config.yaml
hidden_size: 96
vocab_size: 570
norm_eps: 1e-05
qk_norm: false
attn_scale: 0.177
bias: "none"
parallel_block: false
extras: ["capped logits"]
init: "normal"
init_std_up: 0.051
beta2: 0.99
schedule: "wsd"
batch_tokens: 32768
doc_mask: true
train_tokens: 116500000
Each number is 500 + 40 x the weight over its row's rms, rounded and kept within 0 to 999. Layers, rows and columns count from 0. Numbers have three digits each. The size before them is the row's rms in percent of the matrix's.

# up: layer 2 MLP up, 384x96, rms 0.214, rows 235-294, columns 48-95
# down: layer 2 MLP down (transposed), 384x96, rms 0.184, rows 235-294, columns 48-95
up235 113:430507513571566570529473513489500493492595404477517539470488531527536400449506479537525458514478518546477551492537502508495569482424474512537525
down235 128:564549440559515533513575579434539527490507482471560507550549492452564478501498473510493532428500425490499433514560477470507522530491456489488536
up236 112:441509513535515444469497472479488510506457543518463466490554491522522535495532544484502539436501569470393571500540500471416474450461434485495498
down236 114:529481575473538426447540444555514449515543484500443538559576466531487500486469464586501531450527522432495530450529513539511482485519529490522495
up237 118:530452479457488395545515481504547537546566517533536552480502419524511578444471489428478535477474490474476480502478483515477521522538517418575504
down237 112:536531496477504564469563534375481479554488522518490544572488437518494554531460492540536546535573426505424455559524433461446525548464470445562522
up238 108:497550460500504479485466530556513497488475500523526519499430421521521457468466504474455488497458540515482517466520493536477399573517468506456451
down238 105:570528432504508492518452415543446577554531468530467566483541503509490469529534463579504534509535504404509487506494557509498503536511510534474474
up239 098:481498494513572475427609562562499487569529563469492461518528472469505416534478503459537510514504480520465492553475512532566410512445438577550520
down239 103:518504450482538553565423523493463561459464510570478509481512524445447521542491491514469482529532484449483484514463526489506560452454495517473401
up240 083:437455547508518500436391442540512519542554461510477490521488469542490436496446568583626519559496483516468503494484474553506514458426522535542491
down240 101:530545439540431518421599568408489518475481502484537417461466497477515518514507571533482522524467486451483507543494494490511464533489477517564575
up241 100:503504521492583575565458491455473474479493551471534497505556525547567487486434542523466461477564578564512544485493553496552413465474497545434472
down241 112:528567520442492470531469429537537480472495536550505543450565476556489508449433470501469530514540465471538497468508527526472496574602514471508459
up242 109:507530528537532491463450511493424480473488541495504538447563515552525550517431509490524448538531471464566446612486501426519525448452480488490525
down242 115:518532553445525506547458485560528531540540583457550483559534537507486609497571552474510513484562417457493470535521487540484450513563451496492464
up243 099:448527510495544478482518482473425515495445451459520541502517470549468463563427455492503519595531578580551502504515469543477502515483530440500518
down243 086:524522481549546460526557525570531540522526432504494512417506580475548478515525429488500522398486471475512571469500509489567478565542521546520486
up244 102:521490522459536518438516493588460452430488482508583541534561557415605491561494537507505543525508501457526466530507549440515523510463479403482547
down244 099:454533493497507486523497503510539464498559463482517551396486570481582521451526467484503418501542455543493463480539486488494484438477539606464469
up245 092:472571432508481491563514465463454520468536486428500575435519449529579535498522447454491479555444524465479575494487540498485507530461543576504512
down245 091:532509432559488397517499503506520560479472528473506455557524518529445495461507493489484520488515411464523477538528511470494463576513568543495521
up246 111:445479502483504563492512484523480456488483547532538531428475504530540458422424540501544476500521489477527488504462495551519451443447522503512523
down246 104:520533527515495489526542462558482481572506492546533571438522556469501449512472466500520487552523513442519523525472533480471605508564409459480559
up247 107:581473517469509455468469462524398517421504488560528516448536456469537453487514473497491428496508540486477496488527530568520551531477533433444408
down247 108:434491521512487600548457487480607436548487517494521514545507500599444561472485524493531555507478499477518509467533526487561431550509594533472506
up248 084:505464491522475568501487494452508469504549440576482522518510569450566461448527483490501521523522504467493475485525542524559516532467456484455510
down248 077:504482531545565500531507557537451548490512503483448577523495531496514488527502487609473489546550445512435516468519489465495468486517491499520532
up249 066:500509510510478502470484445541475495498485482515441487536444520396517491495468511511477500518528459538454534449473517511558504486425465481536473
down249 064:509471439528529492472470499484550487420461453466549516424576470544512557448510542465469491475522528472477482531511479488454449555575543503446470
up250 113:478485437468520480513478475444505502493516434476477479502517475479560553525478537479486493564451546491492499494499486456457421532561509507464551
down250 110:494501477419437520503542519422541458419540518456542500476514503444466528489556483478464487499495571520472523532465546440576523557488470488483503
up251 104:502494540455481520515520523426433489512540497518486511482487504505438473556478500487524493472494432496535534517532537490558496514483540536475452
down251 112:461538500449541523519482443572518495490556549493457516583454488540481507486523522430502498518456465514475515485529504506519480446479466480546454
up252 073:510478514512560513524476535508493498453469523564484455486501554496433492507450499425441583511526542518504507506395543484493433509514472443500490
down252 070:555528519476505521501524534545479469505481476499453499455617464514507449537489540459529482363452501490554503513498449487533454555542518519467511
up253 112:466555505494547524484550534454463504500540476445533429571564492415459469487451523504565486497570520486484463545470484447518469449520465482451585
down253 099:496442520522493539534481445451598445494549482484423530446498471556479468537531486476503567506463538491483522479608490549462529536497525445494528
up254 112:527471501517471475526457493371455497500466535524539493532519451520436483536488449530568505478482471561544534485518525493530529521487484525440474
down254 120:468537436491484520491543537452541557446535517449458514528532555532503470500523489516520444470528444512519465422527459492521488514511502508483381
up255 094:535468473553502513545416502467485482521473491464485495478477605567411522470444486492511570453478509468517504479476500520528456484454463482494517
down255 100:482512500500518472524507541575456486486464450542546492486460491464467487529506483508553565464458508526449482407464542446543468477467489479434480
up256 074:412488463526546461538488452555531487574520386530539519508419461560532515556491526517499517460444516490497539489575497560505556418534505511523505
down256 062:525494549426513558526526540510428523414470563446601499487579522503450516490561555466530452482517482481529446470520436501459467452409502538498501
up257 094:454485481519424553535564533488519529592496493471446481460514477522524509489532443455479474504445481491407495482468454493525468412481512528548450
down257 093:535527583530492558549496499515563490446454534479507507525507562504469451555569561550499515561506491551442438494503535459541469450539529415505542
up258 107:500446456438442559498575444435518535461481481472499463513507566464528540348478476521551530461491488466505395507540519495494473494504526457581503
down258 112:423490468574466481510451503476465469494527476508552505452466545501462421551475517494554491464504505504406476525415497487518558509480557510573435
up259 085:548507535411500522480466500503446569447549442526535477541504461502530514573531532496443472471562551490513532490508512561565420465481449524535520
down259 090:491399476512479555543482533588509518521462512507548491520477479516497515457530527458489426456532397494516548471489517493504440521520553473461532
up260 107:498555521551521450515509490463492481443483544502547596436443493533528458520566544489519500445451489432488497536530541467505446581471508498512584
down260 120:453504544456463526410504470496530505481455537474572507518410481455511586528504550492462480542494535526465433522457486517458510556482546450473518
up261 100:509580488521547521454474511561493443473536501522484504413589417574493513526506594460492470531514498412486507508505478481531434548499522461526516
down261 090:447550404518520527482523449570463500466491470550444490493511549540474492531549506490485565513513518443580549513583495472467533506507491497506478
up262 103:473451551507478442506587417484472555523528441561532539500441444482489542573506478479555552506501493471497434480442457506530529459474447520556557
down262 094:468421558461565483558487520510471465462473543501541490554478458494421540547446468413546490545478481508517444522573476469503559516503548528504501
up263 114:515626581489497466505503510470497497508516529460426490536498474525482492496462551432439504494476469500569501529534470503565523526447545450482550
down263 119:520561490511537515493439492567533544498539437540422503487457473552516536480498539485499499437408575529492518558454483513467478484452495507542547
up264 100:427534464523542498538548478490579518428538502581479570479527480480549511434506512523559492523481477502480512486479500525513481462529512487501487
down264 104:511559440554500492505437545557565489481480432471469504489524448520506568556529509500489492488488498495489575503448453580557486473546541513434513
up265 096:480436463521529426468510432519418455484548495568558497429529491559482508525442542533491515538493438506494443484522435521531542517498529450476480
down265 091:474570489467525454422488508521492527505492537541485492491466506475442553493507501509493457416446433543511556540470512455544474553502474479550526
up266 113:495490523547514478493460532573445521473491494418464484486497405530531509484479576535540547513492475481505520453437514541638561525463462489455508
down266 108:532479524456531494485529462422518499521562401598537447489546482513499514429509454541531456575474497513515516459506489533407436516517485526526515
up267 128:438509469494457423506445500488484478516502522464500446500529441529507446530498556576523475459482530491509501528475486557540512522475422482497494
down267 127:478479480587424539490515527499485524464467506458523575538507517427508529550519531525574499520467481527531438505483467551564501534481471464501492
up268 102:479496438447488577465516501556462480479556453501481561475486558493437441550475425553529521542530529490461551558526483457476473564509524453437468
down268 105:521542519521488503497531459560525533546520515531513446420442499398482508515556486461454550415486456551548491509545493436462433507553480558534477
up269 114:499448467521469438497512477565446508537617486557502549474562434479449563468464541482583452464497529478494511511538492461500480490583421510477582
down269 112:488500507519427448507520510523478549489509487538440584440567526423504485541495477477471465570480500565425536482498532465577547459504473526544507
up270 097:495525460493542521520564465494524501583521457442504503513568425533539467438454455479534539524430397524521550456448529516482581503487479453525422
down270 102:579567532440577492538568495483560495499534493486545463502521442470468512508450529489469541520514494528544557528455480468460521547423532455485450
up271 095:567510534494518479472475498506590533500545474543540430445478523517458504469480515528507448500471527493460422558444504521490408527516525478526524
down271 097:483530480445478481568551478473499399475428537482510562447514499587526518468511483495531518511485559493484558439515471493469571476575533509486474
up272 078:506502483481525441449531531438470471514528472617513539503470465440467520492508512571532512491425497507497476507561519498586376450556510529515467
down272 078:492473528519444534540490481601525497550538567449420437483478498526548485524491509491461503544504499512437530551552521530429519491490452487570559
up273 091:561543545456471526473490463454458491506480510493489495550550577546456440564571504452526546534532515491443493545494527525567490536514452482392498
down273 103:473495469483427512417468511514450477515527420454513505431547537414472454513420525564517505454525462520506514498472499518516449561486502516480572
up274 101:527452526498511570418473434473540440532516477483462456440559485509566502531504526463507469567521467521472525498538503498514511503482484499553512
down274 095:494449517541515437478463551567432527474480525529555477550526481445473464596554520559520489471458484510461505541466496536460444527513454481563419
up275 111:472460475481467483488508444478437535470461507506556519479481469590468498563486431494534510509496555557539470477533425505550469590544501468577422
down275 112:465525490484433488484488453480532497504475469481511506409569541559467516383497529504453570456518476498469503486475513477509534518507452507457581
up276 100:529491533431519512426504492445531533530485580562523546492470478579541521505507472554505444480506441532455475498487469487526477531446548549428533
down276 093:477464527530431533473491509478494469516527403494549513521536467532487491495525485468513458447499449501500509518554507571438575510515498455553542
up277 107:496536475468498496426514541564576458437482499550547483469448448484517454510524522477475611521481520506476511527490492434517474460560450477447462
down277 098:435521498467459522535452513513496488529451516449592509496520531461471537424468545403551495586526506563449437504507515512509527566545509548500549
up278 079:436491429507485553499541515490484463511517555497466438477461426505562480502552546484468480490497478553479489473548577544503455518515465516491525
down278 082:518471536562459502467521491496449498526481474582536543432495474537491511578463454483578529468444567562486516550538503565521533529494481508521493
up279 109:459467501453489433489464489495498506625468528538418520497524509619504500598489518436468505447501485464546550444418507462511456551488528498518463
down279 101:529458424464487540492485443493538433457458512488397483491500488474445473490495501467562509510480459537520538482527525478481496499514531519481529
up280 112:491502496539492482533479426448490498492481433523425525447491436569532542516486484467525629557497446517535596510448492493520558435489535530508468
down280 097:587507572521554490573495497488498539496503494493502448568459384493462478447516411526479487506466495551456549494536565540523548530501505524555543
up281 101:471471555458517539547528442578546474526534532506429483493483466457462528515494535584543536427472525480548480503464523467558548490378476516570483
down281 108:539527472515510469430470522406479523449423455473571571550519492481450533463450442509473478484432488382475470502544551503476485530529538510515498
up282 096:489460493489508492476485480560415481528509594499495497504430499557497520568484483508505599526452490494426530408482493430479488492573489463513541
down282 093:508459547483472520517490512493483405523476521519488507532545501523462576498512483509485466450461506508577451478515502551503466558478505511495509
up283 099:527567491508500502510530486445429521500485491515588468524515558508473456517489538514488503526496520532483502538519463473488445482500442512409518
down283 102:441504486541544529444552498503512528535531510532533535558440501455524515526481435568483498488499447499567492487527498524540536545419523521455519
up284 099:502568488506467526492519511511547500459456432509563519456485504488512584479516524496487498502432524505514463472491525451497426581450457485508551
down284 107:491429505489469509473482503435523500500542476465512462486556444547582583495422540458454540507520461532550425493510546536490518575464492469545570
up285 101:432377493531533492486489459470581479565566512506502551464554434512545509456468464542541502505480489495580484555526485600471473503437440455544492
down285 097:523563505493489520507515504493528537515559553464541497497515554502451378518482508485453529559478527467547536457532479497541537480499511539452502
up286 097:485446509460448554501453409525545491482427449536552585558552526463520515510534560530489471476470514466445414514482494509569561542481504530495499
down286 096:520458581561453419563476554500510534479539510493465504521458451485560462560470496522414578520505528494484523492473565574542465507499449486533451
up287 106:527490532440573441512543523481525494512524561527484520577469411492424488511494479530411521461560452464529451543481544445598446509570445465447491
down287 092:438468470548443498473537436483524501484497423471500491467585535556495479530507415519480533446541541423463420514517445473473436518552496456451436
up288 100:436570536530519441480523507553489516500569509559448568513515498497464453502499459435512458531486496529491479480432509517507501485448464503490502
down288 096:596510553540494516462520504407507460509485515519558503482512473497542575547480476530503522502472460500457487550551413537525528487485546450523500
up289 117:462455497523546529533593517507468502504561523553505551499476527499417494496477505483549470508447530523428547507521481503519500481437475539512533
down289 131:521578533471574461477562549491540546569493472492466506557580565558431502476501568525487512509495490509444572514527529525491528463522461550511529
up290 067:476470466525543473486406449527451565515486485456510467494445478514553593419509477498463454484418473500471512524516514558481570513471478496593546
down290 060:521571520556554534525541513481487455500538530492485558473511510489522466541508430523524499451588505463474581453509508505488535431492500492477469
up291 088:547510494509450479540505540448420548524519498463485497511451515457484510559520458490525552585529474491511448494484545501524546530437515479472475
down291 080:486500538539473491478491423535493437447489477499495499455578455552514527456376433546459494494497545518495467449458480487458440487546498546504483
up292 108:528514538537465491501461515439488452493541533477550558534468518497451450519461578574512548508505498527558443551444461530559537504506610445508513
down292 107:466457490484485480455555480484462528498580534520512488475534509507484550487621495483459433435436464530497540503493582407465417528527429473471433
up293 110:568484427499464424464561472467551502519503512471551533473484515440481435508468535427541500467572573491501467445466500546529466507498493439484527
down293 108:462419513492445507536565505509496520458485453503494483512516476481438488524524513515488497461500505477544595580435474519520501490541543532489573
up294 104:498495447432489486539417395462467486518435484518490493495550526518486528580471493534467497521522509485539558477505492558512468565529507523496501
down294 110:500536499526536494501549485488483552504479487480527517486453468470483422529545520503532502504439450560436528488482503574495565499407540525561526